From a checkpoint of a small transformer trained on Wikipedia.
Size: 18 layers, width 160, 5 heads of 32, MLP 640 GELU, 6.04M parameters.
Architecture: LayerNorm before each block, learned positions, biases on query, key and value, tied embeddings.
Training: a variant of SOAP for these matrices, 156M tokens, 4590 steps.
Each number is 128 + 32 x the weight over its row's rms, rounded and kept within 0 to 255. Layers, rows and columns count from 0. Numbers have three digits each. The size before them is the row's rms in percent of the matrix's.

# v: layer 12 attention value, 160x160, rms 0.0465, rows 36-127, columns 128-159
# o: layer 12 attention output (transposed), 160x160, rms 0.0576, rows 36-127, columns 128-159
# q: layer 12 attention query, 160x160, rms 0.0462, rows 64-151, columns 128-159
# k: layer 12 attention key, 160x160, rms 0.0465, rows 64-151, columns 128-159
v36 121:142148137106059107138049134139118107144160162144157131130127090106143168169117150098077184147170
o36 123:108148138137142130140112106103069175147129118088122094094155142114110140125120144140189152135120
v37 109:105128119111149119111208091107187146115143166149164076124141152128146126067099160139132162166119
o37 108:166157166161188065106168106134148113144165100145152122118162117142123137115116119138126181172113
v38 112:111111074146134137148093108196150160082124179106128168115093146152110132114100130101119128097104
o38 115:087111076095211082136119165114153172090149152107102159171110102117156237140177107085161105111134
v39 116:130196156147164147093114149158116103141122139106152148107104178126199104137158128168140153140118
o39 115:200111122129112083102125181133094113083148177106153154154071140130199103175151090112177134096115
v40 116:061171129177117089173157125161143066162091135102120140140135110127145141191123122131025113164172
o40 114:143130118188080060191077150140139083161142115094064127119150105117166116147177106124088132162168
v41 119:150127054116105110112171144150118160088162183197096132166155099159088169152082073158118112136122
o41 122:136142135184109132170151128090130170119162161206091111049086131068103092192049104143075128125164
v42 107:133148135123109114134160147147114153131115103131163144079180095093114147116114085090106166115144
o42 107:150156131128165140163194121119143173121122085170146142122188081136101082095152095101140133132086
v43 111:147247175154083095127153195120078108147126072117090130048129073111130164114120099107104180144106
o43 116:167084136166072114183150092129116078150069121157112160129122102116164138084104155177134089147155
v44 114:106084106122135090132103098147083142144134104122139101069124104135139034148128099067138138153127
o44 113:094153150146063094140163128211130174120153178052143149052163115108148105102078131073123145100151
v45 117:060108068134123106134149166139107057131118184177106115097157071118105099093142162160141153152123
o45 117:114142137190151119177152122114159110107090135073100125197061109129121097139116136172121104069124
v46 113:051119079163122127136167092181097100160133160174121097093140101159151105047110129091112162078094
o46 112:110194137171183067157133129103167138132151179150149172073116157109157101105114141172105089134116
v47 108:190102084126083150129129151135165106122145091149180126117161100090144077095120154150104133105094
o47 112:135065128168097130193097105116137083143058167090116186136089078143139140179141130135152110119104
v48 114:110124060120154155155128084176074177143127128111141176141165112075106105095134155155084157147146
o48 112:107069122166098150132170165135131120085125156112056131162226100070093117113134138159186099161142
v49 111:173162086130208154110086113176143186160079138075137112143085085124117123192112105063114126109158
o49 112:136066181116159104140123074144186080207153171119135185136160146109125108083147117120109157181163
v50 108:217161129151182119162132149142172141109126093161122175070159107111114163119120171142105103077149
o50 113:138117164104168127175147150117180089124144061131148089152155163044215136161143108111076200104150
v51 117:138136128133109131132074094100101062163126167126168154100113125075170128182118191178087161123119
o51 117:101142110093169172177146066111114161125118150130127139179139099097164112122181142221147182123115
v52 118:157156196172145175091149111128136099145123090151088133104131122141171133091143131089137130132141
o52 127:146086192138134113151095107104039161100108140182117147101093111191140102126135133120107149134156
v53 105:134124142090128116073116178153083111116107124122174152140108134159172110150158159107110106092137
o53 107:112119165157119150110116165182159180115116149158109162120083122115145147122165176105088081120154
v54 123:126127112115189151145151127122095095167176123176163118134125139131166120054077117154062169165144
o54 123:123120097126161126183072120169090079117196140142134066101130142136133131084130113157092214125163
v55 116:155153097187085134150179095100116166149142062090149090148143139109153060181111085154140099124119
o55 117:141074139137152144093086101108157140111086084102146165143115146109104112110136108112185075158183
v56 117:136115134128173061153041137161151146133075105126159133134061130082106105069107158137082173170129
o56 116:115129137108163168079054117162147108080115138128137145157130109141171125098161133128091131180123
v57 120:173136157112116122140087144060188150119142173132135185149093097161168126143158174106139148100134
o57 117:134111133128143158173117118104109094173155147141127115139120129108114187116153108137116143081105
v58 115:089143105177106137144169136079100097128148119116089120125142120148104117127073150089181186066140
o58 116:145154094136113089176147133186096102080132155115177165201147085104109175048136145117126120152155
v59 118:111100110100050150097193167106185102122149146116157083116143106175159123150116145088134128190117
o59 117:167145118129160137143159124090135105105201125127124101120173091146141104096086118163143126180087
v60 117:142112104109139185187115118125159143125057119128120190086159046137152122068107123088186086069178
o60 118:092114096165100150083151102083139130172113063122134162146148062149081070150086060079155164097152
v61 120:121081109131129138114141082052108114083125108127095103118054197118103171151183131114104156104192
o61 123:136181119123192142137080153144069115211153069072144126089075142123109106106147119095176121130134
v62 111:180109161119091101085108123078138196127069127131103111135092144100078114147041133127122146070163
o62 116:137140133086157108107086167153159143136073126090140141127063145140170110114138102071155151133127
v63 117:123155118149115158148091088161158115095155146154108140145156147148086112144129203170157122154129
o63 118:163130165178152118156138122127196161132159132120101123097099129135117128141093157127117161160200
q64 089:117119136182158095123111136107115105124210134158114099117097138109103179184068177103109085098170
k64 090:144134076120090213144144183144112134128163152130080176104132138106138151110108150159133158116150
q65 086:168118111102065115144128062060196117129090099067125095106176174160141099128111123136106167122149
k65 087:138167105164137158107141107080105098176082159139145106118111127097122092115177155139150130148168
q66 094:128163140116080061154174121163151094074060103083157118134111144171162070083148107114150122113079
k66 103:136085124182136093142147104098146169150073137069139087122121145127126095179123150160126116141132
q67 092:132136129173121218119122184074136147129185152100112074060106094148116103129134123121114159122087
k67 097:120123108142173093106054145129107130142165128151091131095074211188077104085134143144159104149096
q68 084:134144139147166130159122143101170124119139101135176106118211130139031114154119139134152153123101
k68 089:111145160127099157118106127045112114093149105112091168118108168155145191052134162150181167113104
q69 098:143175123184139107162203094118110154156115188137140112144140149134119110170172137140131160170118
k69 096:097097102170118085116129111085088213081130102120094112106138139104138102112090158135174107171110
q70 089:147138148083136155140102155176121125063100142106146125079113145150141122145104078071048135111132
k70 093:116134097129142152127098130166076139150127099050114086087085101129161163122139132078080148116153
q71 093:144091118104146081066061099106097097125146116170115095107095172152035108082206157176153107130126
k71 092:212136091052085113122132142065140075117111135072174170153146122117095107158143151170139146135096
q72 092:110155088120115118156127165093102128109132090103053109204089152118123127201077143078115177069092
k72 092:157152165081143127132101186175157085064049153178212121158107133123127075103071144155081175124114
q73 092:167079039183102146099122150185108131080145108031124149159119158103104131122063152085107109111102
k73 095:101130078146136128112138152156125162126105161135204126156141123177145128123093073077197081131136
q74 087:107090107148102159145117176156138130171145108127144147180077134111073143104146126157106170098183
k74 091:090089173066124119053100131167209161163113116173124105101109151132139104122138121130104176121197
q75 097:099144164095147123139129166136117097169075111146125172187096148065152080115117117123124121129138
k75 094:143156184133166113131156165127149111109061130122158143161165174167100103163110128146106112097105
q76 089:094090122121128144066107126100138082110084160144109136172132178098097085104128166095127116115099
k76 089:145118133101170117136141151145109131087058105161156119094153150146133118146132128119185136145102
q77 093:145107209098069170097064121142099188103108123127127101082095096146121108076215119134131080133151
k77 092:122142183162123071146092094124140146157185137111106151108101085125060172180125156139166119147167
q78 091:056084136068158104113107183114140128177118090120102157108137164108077153121167113132129125110128
k78 087:068125191186145123136134187157093079080096167159128148165129190162077054127137158131123167170091
q79 080:134122127168086086108174110113115146089067163091159070122155109112121091143080146159100097083112
k79 082:084124122138100116141112083130188070112126137101086078124134198094163136112169138093134102129140
q80 105:181152142129111179138116122124142150112077173117122069081189138137133039105158176142125145136130
k80 107:143149089132144173121155057127101191113098125167117107071084112073095160110158142093116187223138
q81 094:115062099097192164112124225150170090190136121141166167132083150193120113168085119159106112118168
k81 093:074129180141124194093078169181120169140163153119159126149106132193066137148116130167114185100111
q82 085:113155168188118105130138083115124131066168134126155152123086117173120142150157158110181116134096
k82 087:106101148114086123157086134072098132091176201116130076108186125127168129104135104130165083115139
q83 090:191168063193111150112142109087134139129187122148142166129141103146128093129154141145149097172143
k83 093:218128050173097168101177151088140125108157113119147188140116168128141145083144082148163126109133
q84 089:101166170115063148116148110181127133145132152150171091062115068131133178161148132187145115129144
k84 093:130134122093093066133133123146108125134166094109118166087121154110085174118122142133137102146171
q85 084:113169142143145176109131107156105097061145115107100146145149102192110143122089123155139169128089
k85 090:149087142141166159087100137115063110166163107131138139145167143177127132208110098136120078205090
q86 095:121170155141122140135174089151170163154122102174123123147068052156115156147185130147151172124118
k86 099:119114168143118070110143148165181136123071157093114107099088128142089142100076104184106141135153
q87 091:112174162199123125166144092107085118098114153167119117099181136150147134138190129140162134144104
k87 093:174148088162098052085087067131082143051129125145108122089117153092191158152172113078178119138099
q88 082:152117166073076112128133157148115135154154096065177201159158146126181123110089157111092069122092
k88 086:132087117140150142090110108158122195148120082111139202131148115166102087087150149099148069161094
q89 082:123107226081122158062162099134120196148156136152119215135169124134120116091137128117146149097107
k89 082:116078095153162097047119092110108189132118166146103165141066109129173104134103136129109131164084
q90 086:169171101176137120111146069171112147163118168123109084084072097176110146161153164088139161116081
k90 079:115072079156169135160128131051109159133178110094109131053063098152142173132160078104154085126153
q91 085:165129119089121073110129143148080091124103143106101161163145150161141119094080143081171080176121
k91 088:164146152166157112148150116045144143152149123134194125121184157124121161147150156104139118110098
q92 093:140125093170088133148072131080136119120116132107112178147121149135127090111193149071165124168159
k92 094:120138090170150109132125104125175109122156155115151158113153113065073145110125102108141125126076
q93 093:116157159203141079118102099129183137094090100148131074173122097109169146132121136071151189150160
k93 094:142098174222127059124163145117186095076066172146126114162115099100153155103138118090136127144162
q94 086:148142055105166104140086126167147058107113125144164164108132164073164142149062090050109064134153
k94 085:085093144202148150132174148133182146170135168122195100145154095118192184188112150117126153126154
q95 091:119105123133132138098085122089087092108140138108108181156124193080133146089074101096138158153139
k95 091:110172131146078176162112103124167189098080117122180128128154130131131138135106064038095144098098
v64 092:157154135121104090122057142105151097169117131113168071094094146138121202168149126136167155191123
o64 090:127098146133152106143208108133144137102144122126082073102135191111104180092082085144120099098122
v65 086:157177156157097187112162143108122032084163064121139105089130095117124145156136161078124163155119
o65 082:157077159110124179168113132121131191125083081079128092118139135125159113065164170099159131124105
v66 081:096094174130136093144054149138195070120088141133158099104130151111136114156153121144139164092157
o66 076:122115101135156132083117079045094084113177046146116131174105088136168111076094078072152134144102
v67 100:117193111166135119161121125137098110125132150148103122165122178144142172112080082131122155141198
o67 093:156144177094148106091102085126139116163191083118093147179161108161130076151134146126136147118119
v68 081:137191107132140140143169091146157162152106131106139081079126163123107093169129058118138159155139
o68 084:141130101145097168090147117150175121119163092069129170083145094069117166129041133106185176078126
v69 087:141194067106090141144115097125101133113133145108097096187149070156127135122135141075103144163082
o69 086:138152175180095098096185127133137167110123081148157165169153109141103089119201128120193178121088
v70 087:160155097126123150150102111081166087188068145159161141159155094133150134027128192183120120135193
o70 082:102102209143120143083096097174117136059209100177154140142153161112140135159138128093100069092155
v71 085:078126120150139093135113120128138153154199059079187098095135146113126066154102146126148141150111
o71 083:135099125118155127163123101131132109116083142083115108140165124124155082100161117100151154140096
v72 088:135152113148095130114191206131125174160134130133115129120158045078146119117125128176106147128161
o72 085:085102095140124168168107136134156152208084106114136153116171107073087164122144135122176094188171
v73 083:144114123121107120145123111173180190136140128138113160111099151144107131149123075098098198128090
o73 080:140155170077085182138160104090122124163137117121189071087119105065104130133142162137106118127090
v74 072:159137047115124115080124134091121122152126169147197132098145130101168138125135097130120145152114
o74 068:158049154087152104125094163130098101094151106121150089120095125191066151077161129142124126129153
v75 081:086117138118104165109154134166172140100110081090111116098083137141184115202116137087130131168116
o75 074:118095089149161127180128155069173111095095119127125148103121146190139129138127107192145124144110
v76 081:116109114114111071129187120155152131113109146126083106115081126160060153160118101187122136122067
o76 080:131195150118121171136140100159116143180129139153111140152091074107162137074150146093071186111167
v77 084:084172125157149108192170110127119117156139139138176144115146076134167145109222162108135170110104
o77 083:126119108169093166150101158163117175109071153064157104076154203133113119126123103126093153151156
v78 082:159116117138109175130162140174167144105122121120179124150177080140137082139142091174119175065111
o78 078:132146120179123097135172123125112092063122147140100105162129119143182156098115132124207129138141
v79 083:123092132149164139122130113146166133052107123171092132122120133104161107077139136105161219120112
o79 082:147149115153127148118127110127130152150172090059070138086128107128129097150092107091134091105146
v80 091:103165131176139136180133107090072148123156052149082136116105104103105096119138145160082157140120
o80 090:080110158161146143096128209127138093123081066128132149148130141163087160160129154080142170144112
v81 088:145120132131109155103175156086140126059117176118078137185106136075123138107107125113130124148152
o81 089:120101134101085145102120151142106139160132133132203137138142183163172154148098152154117098156163
v82 074:110139108059113140138131112107108144087141139169137135111151103197115157082122182144111124153108
o82 072:204116153134127134111163125161155124082063150104113126139135201116147137163129100148100138073160
v83 083:072087100135133098132127156111169078089099106091137132094120121123166131107184099118171179213153
o83 080:146121113137113149138085146148131129117133120179162115098099112111125140170077177109137127171083
v84 083:187116184165104094130159092061143139162150154164073141084170110113090110137080084148085119157091
o84 077:030100143074161175137110153155137136133068139125156136107094080091144212084134136155099120175154
v85 081:152166173155156107111056076120133104090114118098078154167094154147111156092127108139200124140131
o85 080:144152191063104126105164084161175104104097117130166085149103087111089133117116120159153209126144
v86 084:115078135128079155113106125115080175124121160087113086201138084092108067173152155101142123164167
o86 077:109084118104155120136164162136120117163134119132188133112097147134104164166155150160103172133152
v87 084:118159147111116107116100198168066132125157165132087148090138066158130185123162159126097092115097
o87 079:109064095166139098185114139122137167179165100080129106154082181165112118127145087151087099126128
v88 082:178155155193177141151109080113141198097113156083136121157102112114162138185152117149158130135139
o88 078:139139151127097158079168083108140101161093121129119147103119133103113145086080136147100119110109
v89 081:136083156119039172092156067164105133081104087117174138156201085197149093190137106095147094156119
o89 076:148148131109186167144192185064142138128081154151114137150084090076107141101157135141091161096110
v90 090:123118121120157134135123137139110121109156125093149163142157129139079089156065168163160132071107
o90 086:146172120074100111181116067164085164120097179126098054163150138133143086094167115139085127186118
v91 090:125094127096102078053099084068165145150102181140144108127108105105154141130074097097115169172096
o91 092:076145118122139143130156140105160102124142095170112163108155176129184123125091130102149135155174
v92 078:187142149074095108153123153108128095157138132104149100190172153175115074141129176136142117092135
o92 077:128157049189154184085142088155107110082150095132192104105199112093161096123075042109090093128101
v93 087:099158128105110096123084151145118170143126100111107128115169107113122116050081086128078129183115
o93 080:153120093151078107223128054130119162120135125147153095085185148172139143187111160100131120119151
v94 083:177116167079151137176071131166080154180138118102129129142141118183130149139147118110147110119054
o94 078:099142101129097069169135111142146171136101135100106116172125167134116064096044121182108115104123
v95 084:061131069157101139131081152090120113134099135059069162104072065129152130195122124096075107102073
o95 077:115110153117116169150179154112108159178134099105150139102137234166076071130162142087125136169080
q96 085:130137165134087121125129107081084148174112115123144098142110131092134131154125079095231131138135
k96 092:097112186109122082137128152050130127105164147118115130129058186044083187128108118093160112140095
q97 102:164160137148093060151181136102149136201134158121142076188110099143142038131103144116117118105186
k97 100:170141117094096151155091125158138133160155098123184119106070113165117126083112100174185104135187
q98 086:160090210082074115097135091095131177076122153127111116116078150125168203150175133184162165122114
k98 090:174114192121102134136126093152124167079166150068128124088098135171125223156164161216129105128161
q99 090:115128095107134100093124142144079119102147141120214137167131162165124100134138107115163168124090
k99 092:155134114123143120092140096121125144124096143173090116176103164159122105182141163111113183104151
q100 092:160075180104141116116107113092103091124152138157182129138096124173130164127180073120156171118120
k100 091:130056156121099153151098084177106114090189091163187105146106170172188145091160085113092170105147
q101 092:167116079157047116153167145115113126144107144157111147070122117092119120109154169136167119109140
k101 090:137134169151072139171151123139117088151150129091118095085181176107149106090142104161145147097151
q102 089:104106111080105117099129116177135128160114102077106160132135142114122135139143142105127181116134
k102 092:119147133111143166095128154143151160079038122116133157150076118121122043119138182117159141128146
q103 096:192058114097141137144142148083148099157105128126052095101177130093118114125108095148165095151203
k103 097:143127102108095104124146146143169088208141123095075116128171185092179091160096065161136132143160
q104 087:122139149103115131206132135156070105089078104165123161147142096088147114179143124170087091153168
k104 090:120123105069099138206155066146141126137149101135124174127186093101133090127130052174132067188133
q105 089:157094143128099179165107124092116123151156153149141128123119125100171128122119099132107093145144
k105 091:134112197193129125126156113072153106182138106119115123106153098120170117151170074055103040112143
q106 093:136131141120147091125149215140097167154129066150116136140135176107121111189075175125102148165163
k106 096:093173116093106137119165163117138144158083119135095138124134170108166082166063156148118169113137
q107 093:128132170136163182169120175110104172109099119153133150127141126115127142131114127077136148066141
k107 092:124175117102129200152066136160132151131144135186102121070106111104078138139117123099102198051134
q108 095:102144125030139165108142123189105054157108125147122125163122100121087176130194098155122116174118
k108 088:129094170048146144143141163131112122178163069170159132156092114169141150104200120150106126192176
q109 094:161184108169170181118101209092086100099157077090103151129087154116142143144083109127149090141103
k109 096:159174123093161173095118150092122081078129122125119133099088111056142126159099127094130146108140
q110 095:130135105191183098135220123136128101076129140108126111154152143155155099113162134136150126135093
k110 101:111146111153131080169108119126138101110097077139155113179098137179201116137142149112141108104126
q111 096:125105074077114135167145186072120155135178143102106151134184121069087103143093191138148175107126
k111 101:129094073113101155124111144176148134180113120113157184126174119083133147078179146107160164116111
q112 092:161117081107174105139156136126081096164150147099105122097129081102128129139128177161093137095124
k112 089:068157067101135066178125199146091133174168175063142196113158148111129113151163121093158116058083
q113 095:157119130158118173110152049163118196156156156127095128105126087082068195159195123104146059152152
k113 100:128111138142122111124136113140133117152105133129132100090166130096064175155163125126089065180105
q114 090:099088159131081114110145205197119185150142141150176126145140104140127058149137166149216071101117
k114 092:109101144132103109146146155140128154166100118152123082140147069143120095170171133128158124132117
q115 096:112121129143107123202065140084082072113154143102118107152127220168126115131107095131114088155107
k115 096:169106076117122134146139154109085109141141138126107123133066150159083110132080118089073107143136
q116 095:163128166132141216176147129140166170099122145084130131124124166170116078125112127038139167151138
k116 092:142113082139101206184105170201157168093158118115134115189104156139138150179140162105145159173122
q117 094:115124149146070102089099115113137164096109119143197154134135124084147105125128133101133124124077
k117 097:154076130196138157077136105102093190079108103137135164066152103150160102171106179094154101178123
q118 094:132108155128114137068138110093066135104089138153166097106126155164153119099178137145195103091164
k118 097:125134140173103073114167064077068107092189136106138097151143116112077173170162142141175074163170
q119 098:101078115166144141112107140103113171143168101111067149134081152119158155143117108114091170132141
k119 108:103113128100155108105102121136121130169154113096109117118147123122154148137078167135138163131114
q120 091:174106210129129116038101110117115113142157158172132170066161169147134088161135174158098101196133
k120 091:161135084117086162044141142152126116177140224136144145094151197156172161099091180173106083178143
q121 088:050107200185119160151126119158165127082212125095119100080164134149171150107159080157136099119204
k121 091:073138180118152105144081128145119122091164141129086111057130116134152191077132096186202138150182
q122 094:114181115167105141097096115117146157138112155178117144119120161176065080134129145149157104100133
k122 094:109114055170127112070127093104129139161051139161160129116099131135124119070113148135156104125130
q123 092:112132077128127106088140118133089117146099131061073159153111091165123131134158134137112164098140
k123 096:112141137069137126088133129163132100123181144034091170150103121145096149088160141143136148121094
q124 089:049119141087126215076155053190134093129128113171102160124167137072090074136115093095125196148127
k124 093:144082163106105112075084072152114137138101130161131145146155114087107127121092183117173189172105
q125 093:108176086105094114114122217151130167134139162150160166119215203113154137070132142128133139160120
k125 093:100175192114097158093156113088107103176157115112132160103191153105098169121088117102123202129121
q126 085:124052094140129114096130125094153119163177168117149155117159058126061158154121137174115157119146
k126 087:096121111086122106114101066173112129107124166109072134135140049133082128119107144124115162089129
q127 087:154019161144095145158123111098186140131173138148123085127144214139064106113186114145099114137123
k127 093:142097129163086165147088075133097112135153191140102062171196165107120119095127115150080105108129
v96 085:168095147103097157146140106144127161104085177161144140087179114168147093136123182169188142084106
o96 078:077173162148146088082074126082174116185204095103106099174092096097180153096129120097085110171093
v97 085:133116161127146193094147138112060134097124094144080092187189086160111169126131109124126107131129
o97 084:101143129150112070159150075141177165134155162082089173118117181089140126114128124125148180131143
v98 088:154117099126105105157134201124094152081118206115119126098111119149137194190112141115173092142114
o98 086:109135102121118125113138091173162138147110100113151094158176124140126042101118117109092156086140
v99 084:174179139096158089112095149078109144101114113201111091095124162057151139116185138149098104080118
o99 078:090071079155132133118141126134150098132205116063079137123125062187103124147118130108159166147096
v100 086:115129159132084122209091124126129120082138120111121135110147155161150133077113167096106119126080
o100 082:124156080102139115056152126159107128152090163192138177183144091163149117154121085158171162151147
v101 090:121106109055138179128117116095131218155132150118078100171108179126148118151138129125167082152069
o101 087:130122141196144088144147121146137068121113107161159127114151111170103171101136132134099200155173
v102 086:084107122136133116096110145142085152132195153104087066211130135132062095201110165131136137162146
o102 079:179146098122146130108127069107173104155073119175113155107129088054150131080141156146121104080103
v103 087:133121132103179114172154179139153122132160142136153100140143111145090176131119183137097164193140
o103 082:165106137142053121084107110105081137150112112134120127123103118131130105129140078183169066088112
v104 088:062146097180092144165124116095131093092085097145159162135186145145099129139223124140133097138159
o104 083:202122157067142139077105130166145164157164139108120089110100139041157166129032171106119190132088
v105 087:065076153193056110141120185139143102153135117099075118172084123088189135075114106127171109132078
o105 084:117150136111211144159152095118118163070093152151178100088178133188052105176123117089097152106214
v106 087:151087086139149162163146139125113145132187149131105160070139128134152078110129067132190166136156
o106 074:092130174141103113135128103101135126096088126105134139176084143110069182067088149172087068110146
v107 086:151188094172109185119128102153126117183134195180136127126127131148067139078110188117135168159048
o107 078:092090158126184098118127164082120150023145077079157098117111141102183154137161091130147132150170
v108 087:158066117055131151149159107074122122135131144174057114147165195127179207144103143161131119156118
o108 087:113174141187148060087120121167150119132157139086163171087100052121085102084124160104173154129098
v109 089:121125174174085195170137046200097143146157148098093114158137158145126146146086147125097166198126
o109 085:157162150120151034130129163099170133135092128169166124123124154094124132124128104139134115100131
v110 091:131144095123133126134075119151154073141132126109026139064181166090139089208089149135092153122181
o110 079:150135132115066104156175116129092157111110162147223141158054124154139135071169092149162071134095
v111 092:159140091111114131132079145157192117112130077145149123142176220100097102135134116158094132142114
o111 083:137141146150157096112167081101061149222140176115117120152123048143150158097078135087213107131111
v112 087:108112119114183167119090121104073122130128100118129133177111152147104167115133080103165113135127
o112 079:138095130122116102153099134140180132081136167119122157104157093152113075128159169102121126131149
v113 090:138116126217173178187190100165153132156095232172147141134178149095128071173142123152118110108168
o113 081:102146126095094099037107130137090136093156071109112146156075096162147172095118145081166128151093
v114 086:102129142125145147170152107156175088146144139075146146123107113066107161151111094118126112005140
o114 082:118158103097123155112152122149092198099119152142067140046146179192146123120203133151205156202146
v115 085:112136147073186124105165108197133147143084077157142090136149174166169142111133161113144103162189
o115 073:105105137196095124172114144086125102092125179069133173133085117118147142136135096121112112069086
v116 082:121156103098134127119097154182176182099141129151078140131182152165118161094158152096151110076146
o116 081:127166137146102124124137091080069136169123138087177136124090144094132087125063062096111181136129
v117 091:204087100093107115129174151117084123114138075112139068133165070074162167173147119112124148141176
o117 086:061150149176120114106107146068135150185156131154121173132089172165084123083124130117147064113146
v118 093:140143197117159154112212136173115100186089134119098119121102149109160111108111158175098109179152
o118 087:090095109146124082170069127060123160049105140154169155149157130136131135133150129076126146087120
v119 088:046162130066066119157131124098110100131169108108187135107105112144152189100141143125078085089121
o119 084:169105140153169138130110160149150157133056112150125109127101180153136028156079113077150151160158
v120 085:075176145154084121090151161098125173095124162096150122149085068146098121143165148176114191091122
o120 082:145112083127153137152107056081114085111112079159146110098094184127130119116076109074158147142156
v121 093:164172243089104093168140108126136130169103098122157176112075168106182151079101143115123102107097
o121 090:127103020122188170125104153122107154105118108098077110116105043196090112183139075122125145168133
v122 085:119130142125103068095138128133178140177168160093152133064073107126086118140118107147116134169108
o122 081:181110130132141219134138124087107113062080111147098117193173105133173137135162120097128129110151
v123 083:114147142125112070114118140097158115060151094132136141159138150157105138123194138159081125097155
o123 080:126091086118121146161151153167110141189149134141103149091121128109131177128062114139175103132109
v124 096:150165142189128090124170140139155140125145121146154113112188147133159155177134137185089111130124
o124 094:141115115082093145182092152158145093190148162115119089186078125130108078107119116099182194136126
v125 092:098124113113154125137171160198152124111164138189107163114182109111097125126116159170125110143177
o125 081:196122136128133154076092120083123094133091128094130106121063142158189115132105143138100149087021
v126 085:071094116127108091093121140177129135121147137165152118139092132108111120105163158189070188121125
o126 080:191107158158145137146153133054122097177153122115124136110140122144128117137081134110171074122138
v127 082:148119127121122121087110153106112107210103124116110097092173140149139110158090082135129077130159
o127 080:143109140150125174161152122178133139091093153098122140118058127082124164133180127145084107144151
q128 104:150128130067092150121200188086137216129124124092179149128179117072134076122171183142158161156143
k128 106:136113124094095150202191113137145100097123141080138174125181124085137087146148185153103164161154
q129 115:124147146162135116095157042086178127079111133118211083151118134101131160086149148119188167103167
k129 114:151144119183119092109175068112127098082097137115105070131118143120114164060175089093151189138178
q130 110:167080129118127126137058113128166118153127080111122139118136093184097140088129099088108142119128
k130 109:108110070116166173122077134128134069130144117162154102114139088194115093149165139103123154139115
q131 110:093134138168088132144167072168153095103178138106129124180126137148085138137099106161129114186138
k131 105:101115086101097142173173109070098161183154137077165151134147094156149136111143091103128145186156
q132 111:152101138159124130021114133120166159125140128112110133073100146159126161166083136118160068168135
k132 110:134112123129125096081150052130180116176133135177077113136109129070199140132054142129188150165088
q133 111:118122112088128145145130173086147143064152148112137189133159123176134132120127115128203100118161
k133 110:112136168101139104159054128040097148141107163080177130117133142126132111086111117170131154104110
q134 110:103113149145091173176095144122103095174111098154081177135139116130150140129166127165079129156147
k134 104:095077194107044133203115117147102157160129190141088114132098154121138123134188080102108108192137
q135 114:130173136099145105172159130135143155112106046130127117169114160114097115111080183173186046109072
k135 109:137126112132127137112132151140097097143110130105160086162141070126115069130085144115113084155137
q136 110:117123056084140152133161134124103116139130095153123137147058122074173089169118112096121099141136
k136 105:071170149064157110187096111110150158122120124172108116140093059114172129134102118146138126102134
q137 108:166102153121144146158100162110141066106140143111183063122088053080089131138176114134142083074172
k137 109:142100091082145115142144169117194124059133114113099022148101115069134120139109127137182070148118
q138 103:090180109158135159118129089148101136076157128126136193155158143108159187183123108192093130141049
k138 099:122121123169130103183130150133097110082122080137101072080108165090143146159173068142122116151114
q139 111:102100115122093147099122127124183141095151107161149141115073138158115100144133161107118134075031
k139 108:147190112133039067109073082077147121115160149153126138127095092147155096101116119145097117115138
q140 113:062127159134091112109158070127129121063104062162087182138169130103108092140157124135140138161189
k140 110:087142110147097099117119078158099165128122082161077189100133100057073091183158150097186181167140
q141 111:121129149151110179136133110103095084130161104079112102161154167093133130076077137109149195113172
k141 112:132143139155143134101106088134069135051117150080124093099131127149117113140082162160162146078204
q142 117:136119078112163134190178102171139162112156109121129157181068084110180064099148089200098151088141
k142 113:096112101103192086150153122154144129099111153138045136180156064184184123136152090132119111114132
q143 114:120139156127091152164150196114088159159156064112177141115134101096156100152068177170121133152131
k143 110:058161123102141130146150153081140151132241065126120167120103132090125128125147125154123098135182
q144 111:106116163131084111132156163181092107089077134145185128113152128113116159108095154154174122121091
k144 107:127153146073113124105175161145098165103109152134139097182152110062147105115134076127129151116110
q145 109:177160130077124140146074139193139111146156169148076101141087136080150136125161158103106131181123
k145 109:138154139149145108153044118187121180161126064137131086143132137135139131160102193112123161172135
q146 112:114106151116142120117100182160104172173174115122110177164124165120044158138157170141168075159167
k146 113:088133174088108136102154181179163130137176147175065129116094170142050103146132175185090166117147
q147 117:131122160121063135158177104135109094136132109127152101145107187156122158111142111165162147141093
k147 112:068091114178097105155147148142187104130149091154091105107072088170147104117136133166119147128153
q148 107:151134120122151108150123105158159110144143116153105142072160168152123135117080114106109074166125
k148 108:147108141105148112131143136097105079129094110119144147116147103146150170094084193197135136167113
q149 111:138145084074119088116110144095147078105175155080198143214119136167091130165141144076071173169157
k149 112:177172086168077070124117176177113145103130139063095102115063140191093097085142106161151093163150
q150 109:121092171139140134197141159113130154076172171123175125128167106154155184131173070147121117127089
k150 114:112131138163103134127153164069102088127073136110166102157127089143125187190109142130098151159154
q151 108:143073124069152106075129108141187140079158167208102085103108136197127100110152099154184174164149
k151 113:138100199077165135153103111111146143069145142170138092150123127161134117136159134109124202172150